config = dict(
    hidden_size=384,
    num_key_value_heads=3,
    hidden_act='squared_relu',
    norm_place='pre',
    norm_eps=1e-07,
    positions='rope',
    rope_theta=4700.0,
    rope_fraction=0.25,
    parallel_block=False,
    extras=['gated attention', 'skips across layers', 'capped logits'],
    init_std_o=0.00362,
    learning_rate=0.00109,
    max_grad_norm=1.0,
    train_tokens=623700000,
    dataset='wikipedia_en',
)
Each number is 128 + 24 x the weight over its row's rms, rounded and kept within 0 to 255. Layers, rows and columns count from 0. The size above them is the row's rms in percent of the matrix's.

# layer 9 MLP down (transposed), 2304x384, rms 0.0467, rows 1304-1339, columns 288-383
size [ 91 102  95 111 108  44  79 112 103 109 117 102 104 102 100  99  96 110 101 123 100  98 109 112  96  90  93 112  98 102 116 107 110  82  97 101]
[[108 111 112  94 147 115 138 133 125 118 154 112  61 129 120 123 108 122 115 120 131 139 102 105 118 121 147 255 142 139 116 127 135 144 110 109 102 109 130 149 136 167 118 111 124 131 118 151 108 152 116 136 105 111  86 152 120 147 135 153 156 119 108 133 104 101 108 171  78  90 130 122 169 157  98 146 139 114  99 133 146 103 138  71 133 128 163 141 132 143  80 134 127 140 134 110]
 [ 96 117 113 133 164 129 129 127  89 154 143 165 105  91 118 101 125 122 122 142 134 135 163 138 105 150 138 165  92 131 158 156 149 123 142 119 144 146 112 109 141 103 192 123 129 121 121 145 120  88 150 119 119 136 163 122 107 125 106 146 163 120  99 128 140 147 155 158 136 129 131 127 108 140 154 155 133 117 108 123  93 133  99 120 122 146  93 103 127 159 124 115 114 152 112 118]
 [178 136 123 123 144 128  98 136 109 153 107 127 136 120 134 136 126  80 118 114 163 143 134 161 118 127 140 172 121 134  95  86 106 147 122 116 147 137 133 169 144 146 146 110 159 110 146 110 114 115 104 121 168 124  96 145 101 136  90 129 123 144 179 145 168 114 113 145 105 126 113 148 121 123 128 165 102 114 160 123 150 151 129 126 118 134 108  64 153 110 127 164 114 134 186 162]
 [119 130 137 180  91  80 130 117 135 125 109 161 100 146 136 133 184 159 150 121 141 121 150  96 124 117 140 118 118 167 142 134 154  89 147 117 132 138 117 171 119 119 139 150  95 166 104 120 139 112 122 122 125  81 125 126 126 157 175 122 144  85 135  91  88 134 142 175 107 108 127 140 133 136 134 144 134 142 148 130 131 163 136 124 119 115 110 107  59 111 140 117 137 128  68 158]
 [148 117  85 134  90  95 153 146 114 117 150 139 108 151 103 128 159 126 136 117 109  99 130 139 113 102 109 151 104 194 125 133 133  96 165 112 114 168 164 178 131 108 126  96 133 142 138 138 117  94 141 119  94 166 127 136 121 140 115 156  90 139 135 136 149 125 164 117 153 135 157  99 166 147 142 112 142 128 118 150 180 130 143 147 127 127 131 140 146 160 120 140 109 103 143 107]
 [118  90 125 171 106 141 113 136 125 146 147 121 135 117 109 145 141 182 156 120 149 118 112 116 149 143 108 255 132  97 113  84 125 137 129 149  94 137 123 124 146 118 131 134  99 113 107 148 122  91 115 136 101 108  85 145  95 157 116 143 107  89 146 111  79 124 148 180 122 136 115 151 117 108 165 150 135 147  75 166 123 145 157 119 151 108 159 129 111 143 158 116 125 102 114 114]
 [135 195 124  98 104 154 130 184  83 117 124 121 162 123 106 126  95 103 144 128  83 103 163 182 163 126 140 205 144 160 111 144 155 148 174 113 111  78 153 152 116 146 116 145 121 112 181 147 114  81 131 138 103 149 163 165 131 149 120 105 100 102 115 102 157 129 152  67 148 101  80 104 145 144 143 158 112 137 131 117 131 143 127 133 134 137 157 138 124 123 142 119 112 106 136 137]
 [145 153 161 137 164 122 141 121 147 147 120 148 116 119 134 197  90 151 128 129 130 106 119 155 153 115 147 143 118 151 127 171 122 172 131 107 134 130 144 116 125 150  90  87 142 137 135 106 189 130 145  98 118 163  99 138 114 148 129 133 121 136 109 116 131 127 128 121 107 106 150 111 139 133  99 121 159 128 151 145 153 137 100 109  94 133 162 139 124 135 130 143 109 139 118 135]
 [175 155 105 111 101 161 137 140  79 124  95  97 134 168 122 130  92 142 154 139 134 145 157  95 112 154 125 197 122 126 134 131 100 134 130 148 172 133 169 153 139 119 123 141 141 121 110 102 169 168  79 133 160  72  95 133 154 134 113 108 124 108 184 122  88 175 122 106 143 157 123 120  89 102  86  92 131 122 142 120 148 144 142 137 100 155  94  97 149 125 140 111 177 116 110 102]
 [181 152 108  87 128 130 112 124 102 132 143 105 122 121 108 100  54 118 119  81 106 114 104 129 139 138 114 128 140 135 129 133 140 122  92 120 131 121 150 133  99 126 138 167 125 161 177 102 156 107 153 102 129 114 107 116 133 145 104  94 159 161 129  92 167 170 129 149 128 137 156 168 137 151 152 127 124 120 154 122 102 150 149 124 128 123 149 142 141  78 133 134 140 147 136 110]
 [134 133  86  94 118 119 150 161 118 121 107 164 132 172 166 119 147 135 139 111 149 115 150 100 137 122 154 119 148  87 139 106 141 122 126 122 161 133 143 149 128 104 167 122 127 124 161 101 116 139 144 141 137 151 115 144 125 156  90 133  93 113 135  96 160  92 112 147 154  81 160 121 160  80 160 135 139 105  61 134 156 105 155 126 136 144 121 151 179 134 127 158 137 113 120 113]
 [ 96 115  99 125  85 118 148 127 129 144 108  78 123 105 126 139 149 166  74 150 122 142 164 136 114 140 142 150 137 148 114 113 132  85 142 136 117 143  97  89 131 164  97 116 153 131 150 123 141 133 127 151 144 146 118 131 110 130 116 134 134 123 149 142 103 166  94  94 128 130 127  97 142 140 131 136 134 112 146 115  97 101 138 133 170 135 132 107 126 129 115 121 151  88 144 124]
 [118 130 142  88 140 116 171 151 133 125 159 114 143 137 185 129 120 108  92 120  79 168 164 125 173 112 129 143 100 127 159 152 151 171 117 156 107 131 157 131 186 147  97 107 143 133 121 124 137 155 163 125  88 147 127 139 135 149 121 174 114 149 113 110 182 142 150  74 102 186 151 117 120 150 144 150 127 119 152 143 152 126 117  79 140 104 157 104 153 101 125 126 152 163 110 145]
 [133 182 138 143 134 151 160 118  99 119 113 118 132 106 123 136 133 154 131 113  97 155 124 116 170 145 145 117 145  76 128 137 126 136  98  97 130 151 161 112 151 144 150 139 129 160 157 142 119  91 131 126 105 157 145  58 121 163 127 127 115 130 122 135 131  93 112 149 126 136 129 173 102 131 145 141 102 129 143 123  81 128 112 129 108 115 143 132 160 103 163 103 127  78 138 157]
 [154 127 160 103 177 147 120 118 163 154 128 110 101 128 115 102 164 122 150 160 150 132 166 118  95 128 190 180 141 109 119 142 105 128 140 120 128 146 137 203 130 153 117  67 120 112 129 168 106 102 121 143 110 112 130  89 126 126 118 100 120 133 110 121 141  99 162 144 142  96 166  97  87 159 113 102  93 124 113 115 153 130 132 158 133  66 125 126 154 162  94 113 143 141 136 107]
 [131 178 139 130 113 113 144 125 135 137 104  90 158 151 128 135 152 144 115 104 136 132 137 154  80 112 128 183 132 112 161 128 114 127 134 115 147 160 109 139 127  93 123 171 140 133 154 122  94 100 126 145 112  96 124 107 113 121 152 110 107 119 133  73 106 102 146 104 147 129 130 127 117 176 140 119 121 195  99 125 118 128 109 100 118 121 118 112 130 159 127  92 121 122 166 131]
 [ 92 102 103 122 156  92 117  84 131 145  87  98 106 134 159 160 137 132 162 134  94 119 122 115 126 130 133 207 144 105 118 105 152 113 147 131 117 131 113 123 161 183 131 106  99 122 152  94 151 143 103 114 143 107 109 120 132 126 156  99  80 104 137 140 154 128 107 185 137 129 116 113 146 129 122 128 161 181 165 129 135 140 131 143 103 149 108 106 141 143 101 134 164 126 109 137]
 [161 120 105 123 125 161 102 159 139  85 124 138 138 172 116 129 142 164 118 143 138 131 151 121 104 125 128 108 116 145 109  85 115 124 100 117 118 133 108 114 123 105 137 105 170 137 165 137 123 123 134 162 170  96 129  96 136 131 148 111 122 145  96 115 158 140 167 117 141 163 134 141 152 128 148 154 133 138 127 124 142 124  94 138 157 119 133 162 105 142 138 116 102 149 160  93]
 [124 166 156 107 136  98  86 129 131 139 141 154 113 151 147 172 147 117 149 145 128 141  90 115 117  87  96 155 162 114 117 123 132 123 118 132 128 137 126 151 160 172  97 168 141 101 149 106 168 141 156 101 104 138  99 140 145 141 137 146 144 124 112 126 116 160 182 161 125 129 102 138 141 134 180 113  99 104  92 100 148 129 110 167 114 129 180 125  94 140 118 133 148 146 131 106]
 [115  94 147 162 123 146 113  93 166 119 138 121 150 103 166 134 150 129 139  81 121 119 159 151 121 133 134 140 130 127 119 142 145 103 130 139 182  98 132 121 110 102 115 119 188  85 115  84 161 198 150 106 139 111 152 101 176 112 113 118 141 127 194  83 115 155 123 107 108 135 113 143 146 158 122  99 127 155 152  92 113  96 141  67 113  98 177 105 133 132  97 166  79 127 126 146]
 [ 91 112 114 117 125 100 164  85 157  78 154 143 103  98 146 127 155 108 145 132 141 126 144  89 128 101 110 136  86 109 138 142 133 136 155 139 114 138 158 106 102 102 135 140 100 124 106 130 136 134 119 121 128 185 113 145 135 120 119 145 136  93  81 145 132 106 144 114 119 120 146 128 120 137  95 120 185 109 115 130 160 105 132 170 145 153  91 125 148 167 118 144 102 115 117 111]
 [109 139 138 114 102 121  88 103 186 122 126 141 122 118 125 157  74 121 168 151 129 154 150 152  75 171 129 140 129 121 140 135 132 138 147 147  66 154 145 142 143 145 128 110 102 152 115 119 116 143 129 125 157 145 101 164 143 124 131 135 114 132 155  91 135  85 109 124 127  99 150 120 126 123 175 188 134 113 110 120 136 191 113 111  91 174 100 154 121 165 130 100 107 116 104 107]
 [157 186  91  99 114 122 146 120 137 124 134 108  77 160 108  92 148 156 125 128 128 135 162 121 117 144  90 113 107 152 168 124 158 126 116 140 125  90 134 110 109 127 123  93 115 126  84 137 131 103 125 118 102 139 109 188 112 105 123  93 122 127 137 109 134 100 131 172 125 125 123  99 139 111 145 129 130 161  80  99 124 114 113 123 160  73  82  96 134 112 152 117 128 148 128 159]
 [146 121 132 123 129  95 149 134  87 139  94 127 105  82  92 127 138 134 161 124 116 160 123 108  90 149 132 139 123 116 153 102 125  97 187 184 149 129 101 105 175 165 113 130 157 139 138 123 105 159 100 169  82 142  88 122 107 136 118 133 131  91 112 114 172 123 157  98 112 171 124 164 138 140 106 158 109 145 123  79 160 121 115 125 136  97 149  87 125  96 145 127 159 140 156  89]
 [101 124 124 149 114 126 104 135  97 172 107 166 159 109 154 164 151 118 123 147 127 138 146 124 120  98 153 147 110  85 113 138 117 100 106 119 139 113 121 109  88 154 133 124 105  96 137 177 124 102 165 113 103 120  96 130 121 132 114 151 117 138 141 132 112 196 103 123 121  90  95 130 121 145 143  84 116 128 104 155 119  78 143  91 122 123  82 144 134 161 104 102  58 130 118 133]
 [ 82 146 144  89 107 139 126 109 146 133 147 140 130 120 119 140 151 133  97 163 138 137 112 114 152 153 158 162 128 137 153 123  89 106 114 181 148 121 134 127 126 159  96 133 123 132 139 135 114 169 135 119 137 130 152 130 136 135 104 122 155 129 154 140 118 145  77 136 128 141  82 155 171 108 123 137 144 131  86 136 113 150 108 166 134 158 102 125 124 120  86 147 138 122 154 122]
 [126 106 131 113 116 123 124  83  94 128  88 141 110 127 145 132 144 134 115 141 135 151  88 107 157  76  65 199  94 148 130  97 122 102 152 121 112 111 128 152 122 143 149 122 119 138 115 113 161 119 143 115 141  94 124 149 109 143 107 153 105 114 124  99 141 167 135 149 113 118 143 129  78 149 183 107 128 116 127 127 166 167 106 111 108 208 127 146  85 122 112 148 129 100 127 147]
 [115 118  95 110 112 137 124 163 157 109 155 151 157 144 178 125 132 169 114 158 103  89 113 151 117 108 156 148 154 135  82 133  78 140  89 101 136 113 139 108 103 141 127 148 118 115 158 118 163  97 122 123 105 163 127  90 151 117 133  95 140 128 114 114  93 148 103 160 158 170 126 162 156 168 105 114 120 128 120 111 150 113 172 135 124 107 122 132 113 133 159 143 142 168 124 119]
 [162 164  95 119 120 109 162 116 162 106 122 161 126 123 128  94 112 133 134 129 116 146  85 137 106 135 117 134 165 138 103 125 113 125 103 119 138 155 160 174 161  88 122 130 111 190 101 164 159 132 130 140 128 120 146 133 145  86 140 145 119 110 131 117 172 136 135  74  92 120 152 105 158 116 141 101 133 132 150 115 132 122 129 128 165  74 130  91 130 121 120 139 129 123 108  87]
 [160 100 137  81 112 115 117 146 135 117 134  91 122  96 134 124 154 122 100 116 117 138 152 119 124 138 145 164 146 107 120 116 172  98 124  98 125 137 114 149 107 155 129 147 164 148 118 134 157  95 144 113 133 120 164 101 150  94 155  82 164 115 132 156 139 141 165 158 145 122 143 133 129 148 109 166 137 118  97 108 152  96 174 119 130 150 149 117  72 114 148  86 158 158 119 109]
 [ 92 132 153  73  82 179 106 105 132 119 104 125  99 139 126  92 105 149  88 122  77 122 130 138 130 122 124 101 111 119  78  88 109 149 104  96 112 141 136 146 139 120 131 187 106 134 135 161 105 118 110 140 122  98 140 155 141 167 127 114 106 152 102 181 128 115 118 145 174 135 176 148 145 140  89 109 133 109 127 148 138 147 120 125 173 115 113 134 100 127 120 179 122 124 116 146]
 [121 123 112 168 134 120 133  80 149 106 108 124 126  95  93 140 122 106 108 126 118 142 141 139  93 145 164 188 143 137 152 137 130 116  86 113 124 135 110 121 131  98 120 157 120 134 160 137 143 148 149 111 102 135 170  88 137 139 122 118 144 159 136 167 116 155  90 130 107 137 175 119 117 141 104 115  91 152 104 150  93 159 128 146  95 151 162 118 118 106 127 137 103 108 138 103]
 [124  97 135 107 116 114 129 157 136 105 156 124 114 134 135 150  97 115 110 143 104 118 150 118 134 104 137 134 123 112 101 127 116 140 114 169 163  69 146 145 128 162 160 142  93 118 113 142 121 136  99 118 119 155 155 106 177 188 128 117 153 108 133  85 103 149 134  94 119 101 118 119 151 118 113 164 125 136  89  87 118 122 150 100 157 135 139 115 108 147 149 130 161 113 109 130]
 [158 147 140  94 119 113 112 155  96 110  99 131 115 107 141 124 139 168 127 116 191 108 147 141 130 137 168 192 109  74 115 166 130 154 165 179 125 133 147  94 165  93 103  84  81 152 127 129  87 135  97 137 123 139 141  92 122 160 109 117 124 156 157 138 145 121 139 124  99 136 153 133 107 103 156 146 117 134 154 113 124 167 126 174 108 144 130  90 155 125 116 121 158 134  84 140]
 [155 169 136 140 158 151 126 161  96 142 140 108 134 126 119 150 117 124 137 148  99  76 137 140 126 163 130 144 132 137  97 118 144 120 150 108 159 126 119 111 123 126 148 161 120 131 121 132 101  98 117 143 157 116 152 113 141  99 148 120 142 118 139 161 145 139 128 131 108 178 103 135 158 149  87  74 153 158 103 155 130 131 174 132 105 179 116 131 117 140 138 124 137 172 127 123]
 [ 91 111 141 108 111  83 121 108 178 109 147 121 146 127 104 115  99  68 137 138 166 148 120 102 148 162 164 144 186 132 113 121 161 118  92 129 156 107  94 128 107 133 136 117 122  98 147 100 113 139 123 156  86  99 151 126 121 114 161 144 112 137 120 128 100 119 132 145 113 143 102  90  97 156 110 119 135 139 145 152  99  77 123 107 106 117 132  99 115 119 102 135  90 147 130  83]]
# layer 9 MLP up, 2304x384, rms 0.0492, rows 1305-1340, columns 288-383
size [ 94  95 111 106  51  79 110 104 111 114 101 103 101  98  98 101 112 102 124 103  98 110 113  96  89  95 110 105 103 116 109 108  85  96 109  95]
[[127 143 125 181 138 121 146 179 124 172 113 140 160 130 109 133 134 126 106  77  87 102 118 119 160 147 110 110 140 116 121 136 162 102 130 130 136 127 116 110 181 124 152 131 123 145 132  52 144 119 157 121 142 124 155 128 100  75 117 108 142 170 121 126 119 127 122 166 131 115  82 112 121 104 113 122 140 113 117 170  98 156 123 151 134 103 180 189  70 143 168 139 133 149 115 117]
 [160 145  88 178 125 158 118 166 131 131 139 114 142 123 149  89 133 115  90 130 170 134 137 165 153 123 148 108 130 179  74 145 129 162 135 180 157 159 117 112 123 148 107 158 133 111 137 124  75 137 132 153 137 148 129  91 178 124  92 107 115 143 102 100 129 128 138 113 173 133  84 137 138  92 138 114 119 137 124 121 123 174 114  68 128 148 135 123  88 112 128 172 106 143 100 125]
 [137 112 129 120 123 149 129 146 150  97 128 122 170 116 147 151 128 130 104 122 106  87 124 102 103 123 130  75 139 123 142 143 139 145 114 128 119  96 157 123 176 102 158 136 173 156 115 154 140 108 116 102 150 108 125 151  71 129 108 105 135 138 162 113 164  96 130 137 152  95 112 133 106 144 132 144  93 105 148 104 134 135 142 124 141 137 116 120 128 169 122 127 181 124 129  96]
 [ 94 107 100 108 145 116 130 125 106 149 106 158 152 103 106 153 105 135 166 101 125 134 111 117  83 100 153  80 142 111 125 104 153 155 144 137 154 127 165 145 127 145  87 133 116 136 134 111 145 136 133 163 146 126  87 113 122 104 139 142 127 109  96 112 152  89 153  94  93 115 120 108 121 157 118 121  79 170 149 102 143 144 139  75 125 106 113 133 137 143 146 111 135 150 129 140]
 [142 147 124 167 144 137 132 128 114 133 108 131 113 124  99 155 100 116 128  84 116 126 157  93 143 118 110 117 127 136 115  80 133 105 113 150 120 122 132 134 152  79 123 129 140 132 157 104 105 102 125 117 112 103 148 127 163 120 116 113 194 162 122 161 153  97 116 132 127 106 127 135  62 132 105 145 134 121 136 127 133 142 140  97 101 131  97 153 126 190 146 109 120 131 122 155]
 [186 113 119 166 125 148 123 167 138  81  92  80 110  79 109 109 144 110 127  80 113 125 144 115 102 116 114 120 122 139 154 133 147 158 168  96 147 143 124 115 203 133 145 136 145 153  78 127  98 125  90 129 139  89 136 163 138 117 173 127 124 167 116 121 132  89 143 108 161 155 130 146 113 109  63 107 133 123 142 120  78  83 144 108 145  88 116 101 115 136  80 125 148 146 114 161]
 [177 131  89 109 143 170 130 151 142 170  65 107 116  90 144  98 131 112  91 122 114 130 130 127 140 114 153  88 110 184 153 117 145 136 131 125 149 127 117 112 158  99  99 101 111 128 130 128 121 131 170 131 146 136 108 159 128 121 162 110  98 102 153 109 152 124 141 131 155 114 137 110 107 122 183  51 120 146  98 128 109 113 154 105 116 129  80 198 100  88 164 153 145 119 188 144]
 [137 145  88 119 176  81 144 112 142 152 120 112  89 135  88 114  97  87 123 140 130  84 163 110 124 131  84 116 171 146 165  94 142 114 132 132 137 137 126 104  91 102 105 116 125 114 144 141 114 124 138 137 128 131 182 100 187 134 111  43 123 119 138 107 153 147 151 141 156 137 125 153 157 154 143 155 108 150 147 180 111 126 123 148 129 122 107 145  82  88 127  95  99 102 148 131]
 [136 108 131 118 108 129 157 139 141 144 158 116 101 159 125 109  91 172 135 114 135 134 110 141 134 130 168 101 105 152 113 172 149 138 114 123 104 163 121  69 194 121 149 110 135 132  93 108 111  90 170 131 126 141 129 116 152 182  96  82 146 153 136 139 165 139 116 131 145 112 103 150  91 101 159 124 140 126 127 109 108 114 135 124 120 111 104 149  44 106 126 156 151 156 122 140]
 [136 110 149 132 138  83 110 126  74 135 127 123 177 147 120  90 131 126  92 126 143 145 117 129 149  69 174  92 143 118 149 103 128 126 157 129 156 143 118 131 127 139 145 124  74 133 118 114 147 130 123 118 127 134 140 130 148 150 160 135 148 140 126 141 195  81 115 131 121 132  92 121 157 131  94 158 102 121 114 106 113 129 104 130 157 146 152 149 135 145 111  99 148 117 188 149]
 [134 130 124 107 102 128 133 127  85 160  75 109 144 136 104 146 164 166 119 148 127 128  96 124 138 127 148 125 102 186 101 173 111 163 112 167 138 165 120  93 137 142 115 126 118  97 165 130 149 101  96 160 108 137 133 151 140 147 110 126 110 120  77 132 151 103 121 151 145 107 105 137 125 128  99 141 128 142 164 112 103 134 109 114 118 170 146 138 138 141 106 167 162 100 100 173]
 [151 148  82 164 181 116 139 107 150 136 107 119 102 155 128 100 116 148 114 103 120 113 145 105 135 118 140  95 171 153 108 189 153 134 162 107 100 124 133  82 163 125 120 106 143  94 139 138  90 101 148 162 131  97 111 169 163 184 142  99 173  97 135 140 163 144 143  97 148 119 162  84 148  85 157 147 124 177 180 122 141 113 148  82 125  92  96 164 118 158 119 160 116 118 141 123]
 [143 123 126 138 144 144 113 138  88 106 147  85  95 100 144 136 142 132 117 115  89 130 123  89 152 114 174 100 111 113 157 126  96 142 139 126 121 101 175  99  98 161 147 122 131 143 130 123  78 112 123 112 141  98 163 152 142 139 121 108 118 159 126 112 123 129  93 103 148  98 145 172 140 105 128 116 132 108 176 148 114 173  99 124 127 104 155 173 143 136 120 136 178  92 104 151]
 [155 126 124 192 153 132 108  90  89 136  92 139 121 140 134 129 132  60 131 150 140 108 109 150 114  68 120 110  86 104 153 147 146 191 105 117 119 152 122 119 143 136 120 108 112 111 160  69 116 114 133 151 144 143 137 107 113 112 132  72 143 147  96 130 120 112 105 129 158 109 151 104 103 129  99 114 103 124 121 163 151 115 132 146 146 115 101 147  96 123 147 122 126 111 126 134]
 [142 131  93 156 129  87 153 135 116 132 128 103  97 148 148 112 138 127  71  91 147 101 131 141 117 147 144 119 123 110 147 155 115 150 158 143 155 118 172 131 173 123 119 123 150 115  87 138 133 129 121 112 122  86 132 168  69 140 120 134 108 120 130 121 123 116 132 151 162 142 115 160 119 151 131 103 123 153 113 163 128 147 164 144 126 108 129 166 118 136 149  85 121 115 138 150]
 [108 176 113 145 144 119 132 116  96  91 137 124 140  73 132 145 101  99 111 101 106 121 160 100 149 172 134 133 104 157 136 109 167 125 122 130 142 130 115 131 138 132 100 105 102  85 174  84 124 116 127 132 122 100 166 163 154 142 136  80 109 125 120 153 113  92 140 117 150  85 112 124  91 105  96 122 139 148 161 133 135 100 146 142  96 118  82 125 120 115 134 122 131 137  79 125]
 [159 153 110 177 130 147 149 116 162 102 134  85 114 138 140 149 183 143 126  76 102 124 156 104 126 131 164 106 146 125 147  97 120 149 196  92 139 161 144 119 124  67  81 126 142 126 162 105 140 113 138 107 110 105 124 137 134 132 122 107 155 206  71 150 136 148 142 120 142 131 125 103 117 134 138 131 126 140 139 134 126 133 134 148 115 119 135 124 111 148 170 147 100 104 156 141]
 [142 159 166 110 133 118 135  96 126 155 107 107 129 136 150 115  92 130 130 145 151 141 123 158 143 109 110 113 127 139 150 134 156 141 180 138  93  97 115 121 146  76 127 138 161 144 124 126 121 121 115 136  88 130 104 170 148 156 173 112 141 142 130 154  97 156 118 149 139 132 133 155 129  92 102 139 103 146 161 110 114 116  90 156 127  99 146 114 131 117  94 169 119 136 148 125]
 [119 150 119 100 131 125 122 121 143  98 151 133 119 115 120  93 111 128 103 108 113 101 158 129 133  88 110 107  92 145 119 162 137 128 109 133 110 113 125 181 120 102 151 121 154 129 104 111 136  94 151 112 145 143 113 118 171 117 105 106 113 152 108 139 156 103 146 102 119  99 154 130 125 130 144 160 117 152 147 121 118 132 141 135 107 160 124 151 125 131 116 116 125 132 137 135]
 [142 180 140 188 127 151 133 130 128 115 103 116 120 107 118 134 132 133 106 141 133  93 152 127 146 115 119 110  99 126  47 126 111 156 124 130  85 146 102 127 165  99 106 118 124 124  92 125  94  92  98 125 164 154 104 164 123 150 123 155 138 112  84 129  94 109 151 132 144 134  91 149 114 147 112 161 121 114 140 141 124 132 155 127  99 155 108 129 101 103 116 161 116 120 137 110]
 [159 137 125 170 114  97 131 134 122 130 112 160 132 136  98 156 134 138 120  82 125 152 122 119 134 103 138 108  96 136 143 190 121 186 122 135 154 160 135 140 142 107 138 123 141 155 130 112 103 114  78 127  98  92 110 138 130 143 102 132 152 185 105 173 126 125 144 145 140 139 100 131  75 146 109 144  83 125  94 158 115 143 145 143  95 122 101 138 118 150 144 138 150  94 160 118]
 [157 143 138 126 111 129 108 133  97 148 127 126 149 139 140  89 140 152 161 127 135 138 133 137 143 125 175 103 120 141 157 115 134 181 122 118 185  90 103 134 110 150 126  76 129 137 110 152 103 104 150 157 122 138 133 170 125 126 109 164 136 175 129 129 144 130 141 105 184 135 106 121  57 146 128 143  69  99 144 122 154 146 130  92 172 140 149 122 115 137 142 129 110  97 133 143]
 [159 120 108 125 114 142 136 106  68 120  97  91 136  86  90 131 126 135 133 125 104 127 125 123 159 159 157 115 109 141 122 174 120 136 108 152  94 158 129 136 132 154 100 138  97 116 148 117 147 111 103 143 104 106 142 157 157 146 122 128 162 164  77 133 140 139 127 161 163 123  92 176 131 137 125 105 130 108 118 152 100 111 110 147 161 100 127 166 117 145 147 134 137  49 131 154]
 [127 156 128 151 128 166 156 123 142 156 114 171  98 134  97 154 119 136 140 133  93 105 146 152 134 168 167 113 136 143 157 179  74 191 122 158 129 125 107 134 166 112 123 106 127 167 127 132 148 111 114  96  91 153 159 156 120 111 131 121 107 119 134 104 137 157 133 106 115 100 128 154  86 118 113 113 122  69 148 116 118  89  98 112 128  94  99  76 120 120 151 163 113 111 129 142]
 [176 177  78 161 129 114 136 114  97  91 140 136 125 123 126 123 146 128 102 134 118 134 164 122 120 130 124 124 156 188 123 126 160 163 134 148 119 109 123 180 130 120 128 124 149 120 119 111 130 102 116 105 101 143 131 165 110 101 154 127 166 143 138 129 116 141 144 171 158  92  86 120  87 140 101 106 120 127 116 145 139 108 122 160 136 125  70 140 130 134 129 140 156  87 114 140]
 [175 164 136 121 184 159 124 139 127 136  58 129 130  73  92  57  95 140 174 154 154 144 171 148 146 134 141 115 136 171 125 173 173 132 127 148 121 156 134 109 147  83 158 163 107 132 125  96 113 142 147 112 177 136 136 155 198 144 128 105 147 186 153 125 164 149 143 124 130 136 126 137  90 118 120 148 144  90 141 109 117 124 154  78 129 131 132 120 111 119 130 133 131  83  89 126]
 [104 108 142 140 145 116 123 129 106 156 147 108 137 138 159 136  97 124 106  78  82 156 143 127 139 103 130  96 144 161 150 143 119 168 121 106 151 132 157 137 116 135 178 140 146 131 118 102  84 139 152 143 146 132 155 128 171 184 132  87 170 168 140 160 165 149 136 112 183 125  94 138 114 107 130 130 121 108  91 158 129 118 121 131 155 108 179 131 118 151 118 143 167 103 140 117]
 [128 136 161 101 103 149 122 137 136 128 112 151 125 145 162 127 126 131 131 109 144 144 126 100 106 111  89  94 114 107  75 130  69 144 130 157 114  92 173 201 144 145  97 122 145 127 144 126 148 122 123  99 117 150 171 137 146 111 102 150 100 142 151 182 141  99 139 127 108  91 136 146 129 150  94  86  99 105  96 110 155 123 157 132 130 114 151 132 120 118 137 143 110  90 119 179]
 [112 117 120 109 151  96 141 126 115 117 123 126 133 162 134 112 119  97  92 122 150 142 100 112 151  96 104 126 140 170  93 116 137 169 164 143 120 137 143 119  92 128  99 125 102 111 124 102 144  82 117  89 133 107 151 154 144 139 144 105 129 147 136 152 150 121 203 120 177 127 103 147  88 147  98  93 113 162 137 110 122 112 152 129 122 119 161 128 144 120 158 117 119 135 117 120]
 [129 138 132 135 189 143 120 113 104 144 124  91 159 146  99  82  88 102 137  70 121  81 111 116 126 107  98 112 119 109 107 129 105 152 134  89 150 123 157 128 118 128 128 148 123 101 167  97 171 135 144 154 137 140 130 168 131 141  96 106 128 135 113 155 134 109 113 128 151 130 138 121 113  98 121  78 138 166 161 174  75 178  67  81 116 134 148  90 113 136 130 126 151 127 135 194]
 [123 109 116 131 119 114 149 126 186 118 147 140 123 156 105 120 116 111 144  95 118 141 170  98 153 141 142 115 144 124 153 112 129 153 151 123 147 164 122 150 123 147 152 159  86 122 161 100 123 149 154 105 161 130 115 126 112 134 125 129 138 153 104 122 185 110 111 145 121 151  78 107  92 131 105 123 107 107 154 153 118  93 114  99 141 141 178  90 134 121 142 152 105 159 131 110]
 [114 110 101 124 133  78 118  77  83 152  82 170 161 132 138 117 134  92 115 123 111 175 124 156 145 114 126  96 163 159 104 134 147 154 141 124 149 125  75 114 171 119 145 145 139  98  89 132  95 111 146 102 128 126 167 133 147 173 112 120 134 112 115 139 196  88  84 138 129  61 160 132  93 132  94 129 166  96 138 148  89 125  92 144 148  98 109 126 133 156 105 121 200 134 125 143]
 [125 170 104 158 105 130 108 145 105 137 108 115  88 115  77 122 123 107 154 124 108 122 103 139 105 120 130  92 101 112 122 147 170 120 128 138 156 106 126  98 145 118 100 137 184 130 138 137 157 108 120  99 123 119 126 170 139 112 127 134 153  96 130  98  99 165  81 148 146 145 159 178 123 136 105 131 135 141 137 141 156 130 130 131 166 119  98 101  68 106 142 151 157 144 128 107]
 [150 126 100 139 133 144 136 118 127 116 124  94 141 127  93  99 164 118 141 133 176 111 109 148  72 139 159  99 145 141 120 146  99 135  80 122  70 141 152  94 133 176 143 141 113 154 124 157 126 114 110 167 128  92  85  94 124 129 132 139 138 146 123 155 114 117 113 137 166 125 137 149 131  94 132 122  69 126 171  88  70 106 110 135  93 135 138 170 165 136 167 131 147  79 149 118]
 [144 118 142 142  87 149 103 103 112 140 104 161 111  86  95 136 148 120 143  94 116 145 155 136 132 156 103 117 125 142 111 137 118 140 152 139 129 128 126 175 118 139 132 123 110 120 106 100  68 118 123 166 129 143 151 129 147 177  86 101 120 127 140 184 149  79 119 142 128 124 110 162 132  98  89  71  97 137 131 110  96 126  61 145 112 101 146 132 140 140 136  83 118  80 159 141]
 [163 163 123  97 127 117 144 153 132 109 158 147 142 143 108 131  85 119 111 102 151 143 157 107 158 125 133 120 164 146  91 151 139 121 175 133 170  90 133 136  99 133 139 130 119 111 117 117 124  70  96 157 134 103 155 142 158 120 142 128 141 169 114 132 112 119 130  94 101 117 110 141  84 131 144 132  82 163  99 145 116 137  81 133 105 142 126 122 137 111 168 124 125 130 156 155]]